python train.py --head_dim=32 --d_mlp=1536 --rope_base=8130.0 --final_lr_fraction=0.0
Each number is 500 + 25 x the weight over its row's rms, rounded and kept within 0 to 999. Layers, rows and columns count from 0. Numbers have three digits each. The size before them is the row's rms in percent of the matrix's.

# up: layer 7 MLP up, 1536x192, rms 0.0946, rows 90-125, columns 0-191
# down: layer 7 MLP down (transposed), 1536x192, rms 0.0898, rows 90-125, columns 0-191
up90 102:504468451500501511490478493462513487469562483473498534507524495506501507524473506505526477488493494468543517468474573496460512478524494490492508478470515485448468496495497500501500470501523474497501508515484555539525448504437504478549478473472510471501529473465547500497499537563486526502511526481488505493514541508529486502549481495456526481479507503519516504474528509496520483492479492495537526558504488474524507458496516482485511473508447501524489524512515517507520489478473513559509506507437520484496536491507503446532509496505502510454499512461499499513505515464471477536
down90 096:524454481545476485518514533533489511495470508471489497495516520527495496466512499480426502469542545517505493534500451512512459511477480503496534520496489502554514508539497532476522518491499475484513477499478519507516467530509525478490484490514508519493466488510454507506551489525465485485457544472486507490495521502486578513555504446490428478551512516539474496496508544482459474510499493497521492472521480447542481524517490500499491528506479506473536492489485501550444516513503512518479496525465550481485490485526509518444509489503513494513480479520484506506503496515485503485
up91 099:560507473507489476516510511493521476488542471484474529546484476486472502524515499492537510474507507493492486502461527511504498463524500471532497503481527494493501485461478545512501483500508494481560479509484546518510478498506501508560458510500453470500488480516502499526549485470493477497521530499494501521481489537438478493504538527531505516497534517502508500481506489497460550478462487477489491514511517551533493520491480501482466515555471536492521472466497562499506514486467493506475486499505433525503473483485535491543515502471536527487491481530493543501514520434434477488
down91 094:497453493500477453503490526506476498481526484501494514483511478466539551485489446493487492518497518531496536531513495438492494502483490494544470510491536497567509436548519500509520528487516541478515511480497484484503496505525506504493529480520510473508495530483466539527471504497506472514502464500504481504492522462523471506514471481484501490466494496521520504464521511531466504524526474501478493467495481505547507501543467546494451483544469479528493487496516488515482446491573518477509510469439510507494474497520461533481461505545540480510490485510478555531493497516530508532
up92 096:474492482509517490544535458492491463508520514548499474480516446532500517548520524457449487503520468465487454506481510464501537465533452492491487480491512492505462480474506482507484528456529468471441515534505500512523472525518542502517533467498515512501530501525522511497520484501484548536515495468481499523494476466491504463475503487520515513515511493504528531477523500514480508509480500543491467528539503505485505495492497499525499497519526466504500545521528482517500457554477545502507507521468503498498500507508560547551528456507505533501447529468455512493516489486499476460
down92 090:515462519527486516441500515450497497495486497485476430531487471490473506500494491513533476496491504513515490474487499529488530520445502492500498504499479489522540527474521500522488460517490500543500547445474449477463567473502487540526474521487518476494471476514544493497483472542503494508516498488512500471525545515505491464545514484536483493512461518511514483513545490512527509498513469488510535500436491510543502517499534532472512500482507491479472491514509497464499522528488444485536501508477485493498521479505473492471492534470493512516526508557524454497555463551514489492
up93 107:519485529498521533482501505493526504491581492478500516465503484501431547497488483517511531461502526491548533520484545503476514473538490457473551477461531460513459474551520517506530445505524485517467496538501481510497499508477486482529510509492501473495529439451551476479485502513497508515501509511497482488496534471494495508479519504457510487549536503511535494484534489497481492492498482498483521492445493525500459515513504503511520520511481485553524524506520505512520516520486495495509468489515494487525493496518536507497520484447518531517509462515454517449489545465458480512
down93 105:485522500494512522475522481504521507510470528482493514500476545518521487488498574516552513544464464471490520448464504509495498472507487514492515507492491552474507515463489493441473519488491475527486502494476494519473516504487511519572494476474539522533438511490492464551504518518483512527539491496526541520524518516491501503491497484569475496534497489527486538514520516507489538510464462534537472480456522435498468504470536520502517493499482488485477487514503527503523506498476456467485549494483511515480531496487503485473495506496487482513520443466488474457505504511471527500
up94 092:483464491473529492544480522489528485451538497513456487502537537532481443468502513504519489494492517473495472518463549502509508518533460492536484539500490494499528482532531507519476531486528475500541449493472466493550528487533496525523505515471509463516530444497461482450511504515484496550484526501475474491518519487443502545506499482524506521502485490525470515530506471492515506492496484541535495548501553518518516510493495471517465521520489524506485463506506470492472499506530489533511531496467484486525542453496504469501509477484508493507461518495520524484501541514491467441
down94 092:519531491512478544486525462474484550487488505518506525529472491491500513454518503519490466502467474512489508487483493534496500522530466500535483483519511488486495495481509504485506476509533496473522511499475484470444489547511509516484543529527451542496501518523468525531458479512489522515521451554537503528476523519483481537508527513536511466520479515483492513461538468453475464474498507483465492484511506532494541517530537459506497487548488517502511491494505517481472475506518507449534479503506522498520461494423490494469478507488541463483518553513503540521506489485458448504
up95 101:527486469514502533527494457486497529507567500527501499526518506476491484527537516487486407486502465495494480507461519528476518510508494477482471490485479502498493483490520512507466500471508512503525498476462473506501476515493491524477468476509529499487516496432535502461509494559451510543503560558512486497533527471454479526490503478461536518507482488532510480518521468508472481535501534508537470503538466519550531487513483491476499511549504519478520524504480541466465484512490548483505494534523495457522534526476518492512507493512516503486485485529455521469493494498522512495
down95 106:515517478535508504512524522505491513434499498508476501519532496508526528509487513498513550505509508501544510491467531474519462490487520524472499522524507475543496517451542491511519530471488518521487425534457509506519495509489440484453477509459512459499517514541505475485505527457491523534509482497503511516490526480512499456471523479533488466538493498524509476443525506532528530494508541510468511526478518494493473467467522515504528528519476539462477498490522487522494497511514481495551484508512523485463467476483489476453509555496446480498513497514539436499481471505487502477
up96 099:529512515524507468481496469458490509497487462536474482468482451535477465484507447486519502482522469471508465476473498502504517496533519535482537502484528521467487493508493534497492493493475467510474468506534499514508498510478473468506478461530533527510545501459538508537532431488524548523519555567461501570482496480496474505497496498546489551490541506466505496478523483488464496512491514520497486506480496532504491466517484502509508510519463524475506518502520567478522518524481491505480487489526454454504492459483507504489526492481478497485465489545527506489525489515497528489
down96 098:492487500481509534460510497473554484499500529537505493502498508488504510485528562478511547518473548533506500494538494496505487497498517505500512506508504483502463503470533522473483502512518503487488516515514504488476522508497445453501494538498510528485522506443499548566458475527477486492520498476539500488511503561455501471523541482496537479513477532489465495513479491528490468526517515517505456515489532523480501502532514515454540449520438538526434512473487478495444468489479527527497479513472470462526479511492492454525473518521527499497525522492512507513481502466520478508
up97 104:468482512468494532521534487466509493529515468514498474510508524481506521501516469491525490476522456467501476543443494466473559518505462481482484512470515499515508520500472473492525506494519519506466453503497499470517481493518490520489485524460512507464514456483511455447519517518430503508494529489490541533477532506497502524505502492507521545520502502516494497485477508504492484507497518450553466550507502492515521441520476508551494566513460507517507554546472500531466510542519524523528541536509489513535480506502487521495490499487484549470504499492474522471469496519527482476
down97 109:496529452493490543507519482456519545493488479481505485516481498494503532483515480529530482523474544536494509502532490486443489524500509503486490522450526468524469506500485547499465512473501498476495487455482493499470499456532458503495496561507490497498517556484535534516470484482512509482453492559466529525497482503518519501476514495499507494517531473474522539464468482492477523521526496496468459488533482521475500491552533491512467455497504485529508489476537439482473533511507539513495511519483486499512488503499497519502556489541503448514488488501512570515497454507470515509
up98 098:515507498504498560511486516542507506465473517498484496479502504518472509495505440536516480444524496503510540499471481479513503456509484514485482506496498500508542504505523505437458487466490466468517501495522504487517511505525522465483428495504472467436493513529474492533526505544486538520487513514455463493535502537510491475492507526514558520520465506497497534462517514521500529486479473519475524508527473468498479500429521482490479509510489530511518469498500514475507482509457492498492544482489495505546496500508482492539490493451503535468487543546466472501522533494516530549
down98 102:490496480480519529499518491435538500491490475445495512511506497516500497552527500495517515507442462475492489472487472466496494500473485481517479547480517508541538539494487506483488467525477503493489491543501508507514544448517494478494482511526503536492474542473485444525549548469524466562503502514480513485509522512487470490531496454468512501491485483529518515501513498510533481484529473502529512458452468488535500516538487514481474515487520463501468487497502492486509553477511541480530486462504478579523488528512493522496522519491473498544461480514514500486511497490554512508
up99 096:521513491487506564514551506493532496536500545495482479493535466489483486486470476549495489478532481481518488578464510510513545527484498497486541459510520480463486501489489506470548527517520538561514457472536504470461465518499522488497475473530499505476574470496462482506492455541486525513521522505485519486462512512506503494528507525491503521467505471523489499518485483507470509486477491500513462521525489526493514462503507494499496480513428493486484557484483486529530462527496510487490509492514485494515486475521466472475473486480489538519500459485489515513492521548513511462
down99 100:457493495490472432536458537545502531518538535520502498481468504506508527505444490441508488493519507514478516522519486486491535494531521482495482507513488485475519472566496501527484498507501520530504510506530488518532467517487493501524510477538560507531524518508545484469474531468495516526500481495470466495456482411503513491467530497485493513514485498545519499469485491488533502484510568513484526526495491505502442473484497529503485498488538506492469485483530453501499478489492484481503487500487528500534495469459495546511494488456527493503495520504472539526513494442517508516
up100 092:477507501496523476503518456462497469465526485518447471476565494465499488537489488487544497486487485464554510535467503528489528490525502512567499453514504544500487492502478489516492457493518495507498475525545491477517455520541513523513514461496498487527498476490529503516491469496480514503530468506463470498499489466490437475474529471478505519509467492515492475484485527509493492501495451509493463529526512503529493445484526513543503526516532549499484474485463508507536505534516513519509500540483492475551551507503483513495503513488499516492487441463515486454522542501530493473
down100 090:527450489491515559521507535523508499485514525486515538498482538480505512468452462498511497513503522492478476479489489510515548444514530539505490483489509523503489467529456498538469506502471494480462474489478518499479531499466489506487549504528487505532493538523520472476500540482549490464469526505514472460527514450511519415505479528487499485497509484485535503491525501508506489511510490469529533511449519523478475504540499525508458498460492498515517558538492490481493477487533521502493515496528512517507533489513517528498464527503494445479475530491521477560503502452467480508
up101 109:511508508465517515474480509502507491457498516500452493505493495507475482461455475536514469497524517500498534525474514483557504491515494556503562492492496465497507515504534481523528537492490494535510518496527523498497507448467524516537515451514496495487467518500489510479494508469476511494469503495539525553526492446487468474544511475539494527504520477529484521503495442463459543489433491534486503533545508510473513511498519468550466516517529490465499493461522468505488518541498491495493548492517507503485514481503504492501458548485474506425496491509484522497527516496532504480
down101 110:511487512503510536486543510504474511504552491483497471533502507495513506517492488452519551548459455475515449459487539482566503515507494482486501561530494457488501493524490521476479505480463426489491506489517476468505503493482574487494518484500538499517503537516485514524553536519525479503467488553473466509527492492487461478514507503471466478515491507495503449528471538488511511489498475504526480478485489522495526486508530498487501529454448483499477502508473527468484531517523488508499525460464473536483513496487501535503481494477528518518486554478533500508519500523508481518
up102 103:498484466473498551505495489502523469466483548512484507507519521495509473502517519495480463481501497502541442463480495507518475444466479533532500467496533516481481532502491476507497509497509515461552460476502517481478488502470507505473532466494489486524493473481523548449469508516511572509491468539507522519521518498494442513487491493524508477501538514541496485522514478530545539515504495472512476502482511497479554496429490539460482492524519466484529500501496522488502523506480498542495495511469522502528525500495523498491486549523515510514482507486498563487505558470491458542
down102 102:546500525511520488510504525539510494489520519469499474506496474510519520474502501491542488529495482501473433488508519515487548472504477464469460465474468481503453537510537472508509499510545558479495528474452527525507480503524502514508497485452510501506453502524472471546508517531537563497452498549474518543472531491499564471499483514536510532504469474506494452500485488481489487498498457489498493501529508502496482531517457502552508507499518460493527504511482475495513484503489509526484470502511496493548469458498487481478496500452493456499495497498486548515514534507543529489
up103 100:521475480496516470517533478511514450535470473543462505516503497478459485487509482488521501476522487493546452516490516472529467505504452510482480486492552499491474500500492469512454513536489514474487518474494532473516486515470484521509457505534459487493543484521482516489495519453498526554547560487529469516526519516497501561482517510472524516560526451491510516475494483508512497495471488507552525472504503466496522461510502471501481476516470510527517471536506532477485492475458484523472500498505491477492518485498541547485526546508500486511522457487501458481498470498545524528
down103 099:486513540490494530506518533492525451524568503554512511504475494490509494545498520526503472505528525460505479458530484511514516516542505484490543487526480523496514480475479483501544534454516468494507498550485528497440501518532516517492441495527524527486534488532464480476459511510490495493494449540492547484521488486543536486491477508518526504490514529454494510493458512451514418523471502480490494490470482469477514516521522472474513507465467478501490452467521502504517533532483491530479484489520499504503528485496505516495478442518492474508506522504490490486497520503492509461
up104 094:500489521503539471511482520516525515499481547505442522473486484494513410478503480499511490445549522510467473508458508510487475500483474474515502474471515465476474499575518505491512512478488517530479457461487501459487483503434495463507486506496448512522481509492476497498497483514488527514501524496481514482528493466499546490551524490493520559516524502501537498504477449492507525480517465524502455516499536514525503514512507519502494487567511563536497487486527546524525517510478486488447489504506495502536510513474496512526519504524495504462540493492487524525486504473510504505
down104 101:480521482486530528487514494500490524461484513528486499502516495462525489501512466491513512473484550474492455534504523523490496500515523483517509520499487525475500540480532453503492466547546493518458438485487550504529496549510511522459460517506520450507535498451483497523433456470506542488498489492503469511511515456490511473524525508530496527506497490458511498508495455559515502472544494442495516496478468451499523525513486493540503534521437482519486499514534517474488526470547471534500492495480528494495508531499476471510509487511480504520488502495494483530484477534493525514
up105 098:517529534504514484474504475490479484475483451500516493513498507552514466487527489519520482469521500495551519496525479532528594494534518538500510526455521507481468455480514521471489503477484464460533496484516515467477517530517521492549492468491537480443504464479483520526509479560517538518479474499460538476491454507528470474488466494479511506541518505511491544491496496543487520505509533505521489533531500483489545500494509490479501483498464502497537481503474526510491476491513483538470489497485504451513485504472475526491499504464497510463469528501482490489474503451532527540
down105 095:490457459524518510531494492547495465453507527514542516479471471474520465509467434509532504461512536532486484526460513468483507468498527508493488471520489498480508504493547494481512480506495523506483490502452514540499480494533501499446482520529541494498502470528482485498470505513510530546506517464533519504472560497496513496433507533509501484484479544503495506468477523528527537507491497485491534498527482483518471540515485512492506556490464453500487509511515517495488515468533534535510460474490523505535506505462452489505532485492490466509505511520456517480480556526495524471
up106 100:528519482513514474516539486453533495526520466508495485521487536545473475481482520515490517498510529472504528495508505514511531471524460505518510461501513515473496441497517456487478480509516502512521519484521488552503502493502459528523459515513482454481501505506497525455500506472479488548510508500524462468496505460489495466516490470498491501498535449510521498498470489516507516465481472524531480551547549477511528521487525467516492563540492468470514514557498501503516517541450486499493494519484507487522461468506565510459512510522516525480497489499517523438528450486536494502
down106 095:493519536513490510484493487523496522521521505533539504471457479449509502495488527492550491506520534467526476444499529540501472546484501495469520469512443521473485509507491531485506499504530489492526471522482501487418495534549484499496476467552516514471472494476549494516501481486506482519477510493512518532487525512479459544453497505500534518497509516503497432501510461481550505534514517526484513511502487533465477486507499524495544475506512518503480495480519463479428497508468520508541492508506524495505534496512471457521521510498508476498540464501504466487486520473541453499
up107 093:519505523529506515498577532521552485460479470490519524548483457500538501540496480509503494422531507535494496567474473510483530492480532477486489511490529504538456510487502436454480506550489529502471480471486504482492501488499502536457486482502478503460518478474496544527519520539503486507461474466480483463541512485551504486509500528516521508485473471498499501498497503511491478472500513531494508476501460485542516493504502524515500545479516467548508502465479521486483466489528523484529524494498502480558496495483520484500497531461481480483500499532475477482507507511543511509
down107 088:473492510517480472467477488484450543524504528506482491464532535529499504511511516541500536535489517469520490437531504519500512551485475522510533511490484515492494568506441508509522506515487496532508516478500505488525488490508510456492538500462525522538436510528487477468517524519452453478509509558511537511463551511448495500526502503455515509506466496469516499470517527481510509485458493482495487509540536493509489510512470551525511484515465513487481527529524454512492530518481473498486481503480476505497495500540482483502471518529494490540480464451475495504498456477486489506
up108 100:569510470534493512525507495504473483485475513497511481477496523556502452499446484483481473471526453493495494488503484564516484502496499507524496448506531491485507494499530492515487501497506468538472512493530528514508503533461483488479466482516466446511525485473480472516481491513497511508494521476508493541494492466452498555519534506514553515494560444492514495504490471491481544477483485504523507491512477492511479513479497513529497551540504491468507558527531500519500488551451514519512462532492511486510481495474495492518499551530518504431486511466493491511513455495469534498
down108 102:466484484534514453481493513487478494495523522531523508492536503486516515518544455532509485468493527490549443486494510489493489506509510510524477483500469514466477482518453549524534506517503507448496505496516505506515505507465527493506492471515513514433553504467481524493481524485520483490539475514478520495460580476490487510494494476481462535514477443477489539516484483514513465517497494549495472472501517499536509525545536544470535477495465525551481509521467470530497506514512470520494499490501512473514538504463496507483540457519503518461466506459488488524498518516460500515
up109 102:482463433486496525484497456490517474484543497524482483492503485525512473470473509480511503484504490506520503482483523555474533469493523485492508527527514491532477519471474494454499475504448444503506530515471498489505456482509522483548505475466502484520489504500501486505519522521493524465515479508510554519522557513477423463526505509494496487509534493509517507475492478512530537494501490500493525546536485506544544523521509506541497470503488507471534520563469511536511518480487503536501529481450516491517507496525463459484516512509529492481440487523531514484507508463551532498
down109 109:525476490504522518527516480527518475483488521505503469460510502493500497517501534518482490434517479536521509502501525533483498531486493530495504492489496493553497464484551490534523496459470534502505517487503513524465533503521456472526486508494486448480470451499505491520514542500503519463471475455512529513521460472513497519493485514504495513484508469526480487536563486467469503470486527476492529518492479462492495491516500521519554519492523509476511493491536478491480482541543492534568473543481496475446478499457532497547435494509512482504511505489456509551486477523489516468
up110 104:471508515515545498528501489478537515519515511494473480504530486518512518478478504500480480495537483446503478534470482524514533473524493478513538433476494519483473504468470525486506477448524489497494509559533493521503423492485507494476481470519515457519492494501509498453549481500469517511527463565473476497499455512487493470502473521492526521500548465530563461505535481496506499471462466500528477515535490489503520462515507504509522514529516486504514512514511475536504535533510508497492545511468522481509497507495551447489535492486506506494508461452507505493537471474502521485
down110 109:490481493502527491457528495508489478491468552528494492478562468461482469503481513502494502477526494468519516497445549456552486529524477555493476513493469498520538499474492491532490576531483491463513504547502528465518505504544472521455495492480457505498492473493488479524479483521485515525466533526521518487515483444485515464507501477476506514501480491490470513474507466534477513476500481531491485494477525483491485527551514480459468535507471517536500496495516516505525488489536510516508488485447515506475475494499521482530536504484516509525482524518519463542478561524479527488
up111 098:504495499445500548516481516505506501497500524507532481502500462513492461471495482459522513482492504482511529475480563519535524449560517473490482520511507444462512492532492432540501481473528444557486477518477505517540505491475498479513507470484516465451498513519469479513481481520445501512457503507496526519498495550515502468534470511508503525536501517521494514490471511530525544451458501513529475540488497505482525521431528497491475511500525482509477485506480487505485476505496473524525530510498506502512513502499517488510493550515468523437487476504480527496497507467519509529
down111 099:498508533516474548512499507510490480508520498509492517486469514515514461501439469461490508512492444489530516471531522508518482520498493472511489536475503515483512490519477484469470501459527462453473484501523468517489516491461518501522508472450518546538521527446477527507514546553522509494468508532483537490484493538478506496491453473487522491553479505509503480538513517503478469484490486463512521450467512460511530485480483548519527527517535457531495502506468480504466507468505521467526501516539505515491534500498534514519507512537473495472469506477541538502493476490516444534
up112 094:519489538483524538487525494448497466466485495476465484541510510494486446479476445491553501505506515512538495516503518494534509498489540480534522507486485509501520503492500513487516513494550482526499474492541470447589481497535523505523496489551486488456540470475476489475508533526467493467527509486520543486527491443539521498497541495514490518506503486493511498530479482518491477500513462516495464509523548512508500537469479493484477491537475522510543452516490514512510553501479474476495475516505513505501492511504492465513459474482462517492480503514504546475502526506528460546
down112 094:473518510534463534507487498502490502489537492514551472466483493520477520508457528485528492478518525512502504478526466523548538517485496531471494529522497502490483475468494524518477494491485496500520537499529484503483582548554460473503490523539492451483502521524510496488486517565517529519493455486514515484489503466472487500543514483500521493497496474492494505496534514500439504549466524477482489462490502536502521497511532513482492505486445467476440499476496464489486473495496464493546486506476532542492507468512504477525477514531530537499525496502535502469492455509446503473
up113 090:503455489512489506475502485515534492502541479522549505499491492456517506501508509516542490456495451494503531488478514490499530477462467494499510520490529518485464477479474484521513465510507480468572509544498525505522460493473491497500428491492473480527483488483534493489502509492500517518491527527519496453522508502477480469508513536518533479519513523497500466523478501564485528500469490506510470508471481515492550479518519485501492516558524525524519521543509536560541422475527452500497500512455476482500498500507499489518486473520560488499476474507523492480511505453519463519
down113 084:483489518490510469469482491469475507477515486502551497460478508530465524530531520551475525508513541483503515469513496527511473517508498517523515498493501498442542505505492548512515505559509479532479460515467496502470503504519505480489526477506524484485558489495508507493532523508517486500500478482483540540496501479444496455514518468534506513475489507501485537492558522516535468546470505500460504481547477504493498489527436556504463521493536516506496450486501455487460515512473486511470452521510509529515503463517481498458544528507495477475487522476526527465462483496494519492
up114 104:501490468498527487509506515542482487475491508477461480477497479517470473495478470552528490495492516506516537467487565483456506497480520554519503468457563510510511487464504479488501522507492497522479531507512508471491527523498539518511496493504453478496497502515527541484499498556470506473476494525463471498528520463562475455536502509522529542518492512511498486500501504503577530468515504531515466540513466489473489482468487484497462531550465543507501495491492537497505489510502512478525483500472507481484558512468480481508495546487484505491496534497451501467535511525461524482
down114 096:523503474488498481508455462531523511526446506535500478469488494482539540511532524467495495581527451487518540456461484488483487481497483506531511481504519520492481501494507480489512514476537490473490519513546512507514460508518478473512492547511476462493462510541495515502487449502488528484530462503509501471511468507520485538521466549525510474542498492500509505513479600487505536477453502566485516490482451488477489516515502494497504518548493535470490465496534534456545488508507518522500481484471509522493484507500476507474497482529517493493536489508507489484501507496494491483
up115 106:529525521470481475535515482527493476506480529519464496480518553493504452512519443535478524488483475490520495514489499491485513466530479527496486482477500503459539498503489469480516511532530472504490500492523488488525480504491569499489519456486473480494522423482525479496500532547469514531518488504463550507479520469440487547492503537517536521501509484544484548520506486502512518496521511501510503493469526530471519509499470500471469496557484515480520527525516516502524459505510541520546503512483449523512529453490523489534476495519491483487480471528490513477500493491526436498
down115 110:499505506521518431487527507469500482494536483493520495492495496507481522517524484561450504480465534482476492525486475476462477493467453489471504534516523524508500510483485468473489513527505508514527459532517517494486513489521527483497509482494508486505474535516524484484492537497469510499516556449520482539517501468524508506526480514503470479507498477456494535535536522479490491508512516536506515494541554499536435536546489490511459546516483511469498507453504462507454540507491497515518470486510510516481483472502496496483476484497500487532461561484459523502475466519574484484
up116 098:462463530507479496543492472516549481459558487505518513493485485507499469510505502517480477510493489456514546505499512474519471482531514513548533502494528492466522520499498542498514491503502496508480519522518517474470482523493502486505469497489451451496520505493498482506483496481500551477528482514495529526472473440468485503484537496529504525498523465497491471516537489534484528537466477506540487522472513522464511496491491498477523477575482483486507503538531504521465476550406482566502470527482530495489486501511544492513500531476478489454508462505498513494502510524478521481
down116 104:494482500513502505484497528501488467478526508487510495477470554485472484483503511536461506512471536516501505497503492453464483561527483488517521536516489492528526483486487508522471511523493477485523504493532469470475488533456536477485481521513497522514532490508514492493480533472506475530522507490515420490455497503462499563506497505496502473489503498477463536513502480511467484497494560502492492509488488565512483521474520531475517522513469563500470448553493477480502500499507468509506487484486521495479479501547535552482495500527519526516445514465569507511525496504475470455
up117 105:472526459456521528518517450516510496523531494507507505506465502504498487511526500490465444488523451515507491531481515531495526481541506473498518468515500515500514522562499495495529438493516500471472510525511518494525495491437487483493525464492502458516506491492511492499488540513467515503498479485490520489556515469506511486524505488460518500520423526552529481520520479503506471484494490480497444525488498516519474508468515544482501547507510512473506526479492489494473472569507529543503514469472487447505514480460483478541538515480515515472521486492458531471505501506459537497
down117 109:438492501508472487488524481452501519470516503459513511514511535501483486532491477536440485550495494519547483471500525502455529495467495501473535525508503493493534509507446529505468497470495469455488483477458538501446546502524522487532517463506546546494511481502531531526481523528515463522477498501494495475481515495494450512502488494506488425498476503507490506531503501466531456521521462526495497510484495526512503478499535580498512486490521534469520525493466485488488535511484505501490529516541472523496492469517512499549541498512497497529528505478506523478500474465511493514
up118 106:507505485492519496506523487490500469481523462500515530482530481506469493516507499517523490468583494465491532508518474481509550502532504555496478482480508503522492499505524488524520481513513530447461487547450509468494522481499529462511501473516457453493499475469488534464515513520481534535512531465494491467520522515518496480492485474507545487485521511506562509430501504469502474447526536509546499539511482469532480468489503483512448536476484512455549530471491506485462462505514529525492486526476479494529510499497487528511542513521493489512516510487474523510525507514467483482
down118 108:474489546563492474493456512513491485497478509530496523508475517525469529475472544527489488491500515491487491505510483518525496490466470552488468528517522489492515490506518526506524507453503528527506556533512501477477484495522493530487492521516509439537462504517531436519477522483501504450510506472542530512497491493533525485507484475516514488486509457465475504484530533472465536493475518529490497455493476500534501495461572477457520513532453483459497481491493511481513517522504506487489514458486515529461515486430558516495497494507526490472504548504502480482512481529481483502
up119 106:541481543483473544491527507469510457495531492475478469543497531506486490517473490486535451470540507505501503472491469484518520522546513505492525447502537518499487477509480499484493467479487461497488519519532484436499504472493496526467505476547523492475502489525528534524467518490474497553487539561486511542480518478501508465499528500520513498521459484529505538468541476474505517491513525515507477508506467494515488463469443475561479486500466502493529496521514481501553463503515511508504511474506530496512547476435478498508450522491497505492482541485498499509507503483533526506
down119 114:544503504541488542538542556524472503478449519520535490519499514518458480477492487502498492484506525480507535452497490452514497492481534527488524526526506476504516492506514474518509502481527529509476505448438449453507535507485475461486490507498511513541491537491509504489497544514433507536485466517518515528500517504503484535524493526490467496507496504508522462501495511466470543468496483553514505505529478500530470525467483566514488486509451485458482514511460500520495527491479505462472474513545518488447500472499518495513518488508532534476501474469485481523478529497494483494
up120 096:531524463508485530545512489484521509513525453504490518506484454523519514514511461492477501479499517490507491476491511508490499488497472522491509531475521464508451492492485483480458476487513517501529501482481485475501501488487476482523528508536526504480519446454533522500473512492462506470469492480465496479517555494515490528537503502479514508537518461501509539493519505515530522475428475460528494518524483497463490456491533515529420579497490480556506494500501466475470491498472520517511461558501552490534508488533543527521540524515529502497494481479485486506513483491488529486
down120 096:469525469505479502489540506522477469525494490496538520504535453498518546487494562509502484473496482500509514522527489498494497454474524542484499502458514473466521477515463481520519487460538485473505472514470498508520493499498517496453483505431511507519517513508485513478502577527514489460486502531453511537500486476485531509505459498476500451529477540499506506523531460459502533479525484459481458484488495518514474505520494511539475523494545515504491534494509494490505498532465474503509496505515521487488498524499553480480556522506472473540503522507476547561501473454474502487
up121 099:514474505475540495442526474523481486489497528502522506533537527537481479507478476515525484472531493518493458502482520521518515538501470552523500473501506518493499492531495486533516494530516500514472490487521499424478471506529511524493506450519533474497511451505491510489476492550522490545507484546423493452528501507512491526471492510510495531545457476514477517464476456524505473467487542530489434488515517506514480507489487463461508487521476521509504474524519518503515524466496529472468484535493496479506541486491481478521481524488490515499474487500506548471475523518501525554
down121 102:484519480505503443519461502536510501532442542477510520501513509490509483518523502452445501460494509512556535464491499474498476500467519520489509515512515496509483465506475519509492516509509500526533489519504516478534501497538472499498518529465553483475506455498501426486517541469494474478491527484508482549507500481516491524470557527505499483484502467517495488506483518489492543507508516501491528517499445483509459479481415440508460582483520496505502564496502489504536436521508487501508497511496497511504507507498521492497525499502465506499506489492491512500518540485498529487
up122 101:517517517522519522515502482537512460484512493539473535539484499517512525517505476491521477482533538450519497547497463487482517501541452504471489476478505478506523490544498526514502518494484474489477490525484532513508557519539490474498542505478516506471494490536527502496499488533478522473492477532472501454466492519462493448509548503519534472524495536531548507471503472463525532456457500498522528480512483476491484477504486502531505490499525467534545497498513475445515495527514546498540498470497459513519503449494512474548459508451509521493507494467504491468519518469474466523
down122 105:528525516517499525477516526478506472492484504553502460518462558502532489492478531453528515500510463505510533525510492517477529515496475491516462521492475494460456506514521472486503514499545491485541509506503496540486502515512486545508444489536512491514498486493509499494525494503497464511522533488493498509480503557534470481472490469534506496537442500523484467471533517491471492524495474459505486519461487491504460505477526486431477506494515481524555453485518533470462488532508528521474505476490512558510525493524546461508476443530465485485460503535509474501475519507484503507
up123 101:472497533512529497491526493483470485469474490494505484499490448531482462466471461529516518482502498520515523519473538503499522493476460488510552521466488472520497497485523482538523535530520499493461500511506517512531548502531497528499509470491535528480499478499460456459519501475491520455463496502495464550527492453496510512577514476511528507529513469532470532480504453480479494463440446508484465497516519518489515516500476478531498515498534542476522498523555507490551498502514508501533494505461470490544491504499480464490519511483496524485532520499507527474534550512489503496
down123 094:517501543494534511480441476537454501503496513444486488534521482490507462498511459501500480528516520521473472493472493481535501482514467510568486539497520520513506530508521511542518468533498479480492507486536526513540479488466499496469484514467476486524472500537493511534512470483521454480508533463443472494528524510521532496501496507507477517484482480540514469508494477482481461513495495522470529503457498532516494477506515518504495513470496504468487516499499467494535500483463484510477546505454480537505521530558446552509515482499513496470536494537493505520490516550523434507
up124 103:471507526511534486524520504478517508486457491527473487545480520517514451461452461507519513495511531522497503468516507508499491474470531517479520514495507490540517487516509500491548530512495494497460478534502498478521494511497522514521521464481480485505487491467532537486496506480502516526484479556436522538505471432481485550505533519507483541489523526520486546471492454498476513460498488517490532506473532471515498539468492522483485534514507538538469461477512489487458570484525494507507517493504496478520493523453525527480540567468478495463482479513476502474509520477484514510
down124 109:528517546547469455462485489435461508509510492504524514487539484504471487514463491558453491541481495463495527520481504486498486491561488545519482512502532510540494462513507505559454535455500514484519529489534503496531535525476508454501504545489498490519461514510506490512487518532461479496537484523506496482518542490500464497491502496471464486519500496465519545478532521479520462466519481534485515455501481511531499448496531525482467456486486520508500522468478463505508489483481534453519466502495480480491507506515465495484497536490508505494525516475522537505498522529499511504
up125 085:530501526519501469495553466455513441505547486505492475539532448531446508533485469549479515510489498493513509533492517469475527502515501500514499505515526467496441528515507465490505480512494532491456490516527495484496482478446558532500488501477495412492473492455511504494471494500483498463506463549427497508488490513507515481520508502499492525482491507477495528508491502527502522474470489519524517522497474448521519481475465498526505473475510485542474508504451464530488511483477494475529490538532480493534515466510535500491512473474506506497507494519507453506496493475499527528
down125 080:496538525488529537572509480510495532466472515474524478451467556474533455482511504474501447522510500523476504510490459548539474512507485479516488475493489513457556509507493502505495479488473495506514481494472541496452500536525490487485486523520507502533521475520507505506542543518482506544455512446575457521515472502523488517451487495483500508471521490524473481468546525478502494524502508525497460482518510516480505522501520492471515506520504483427522517503508526514469512512478492522501489465478508527481478485468482485497470510537511486503468522524502536474498499522497538485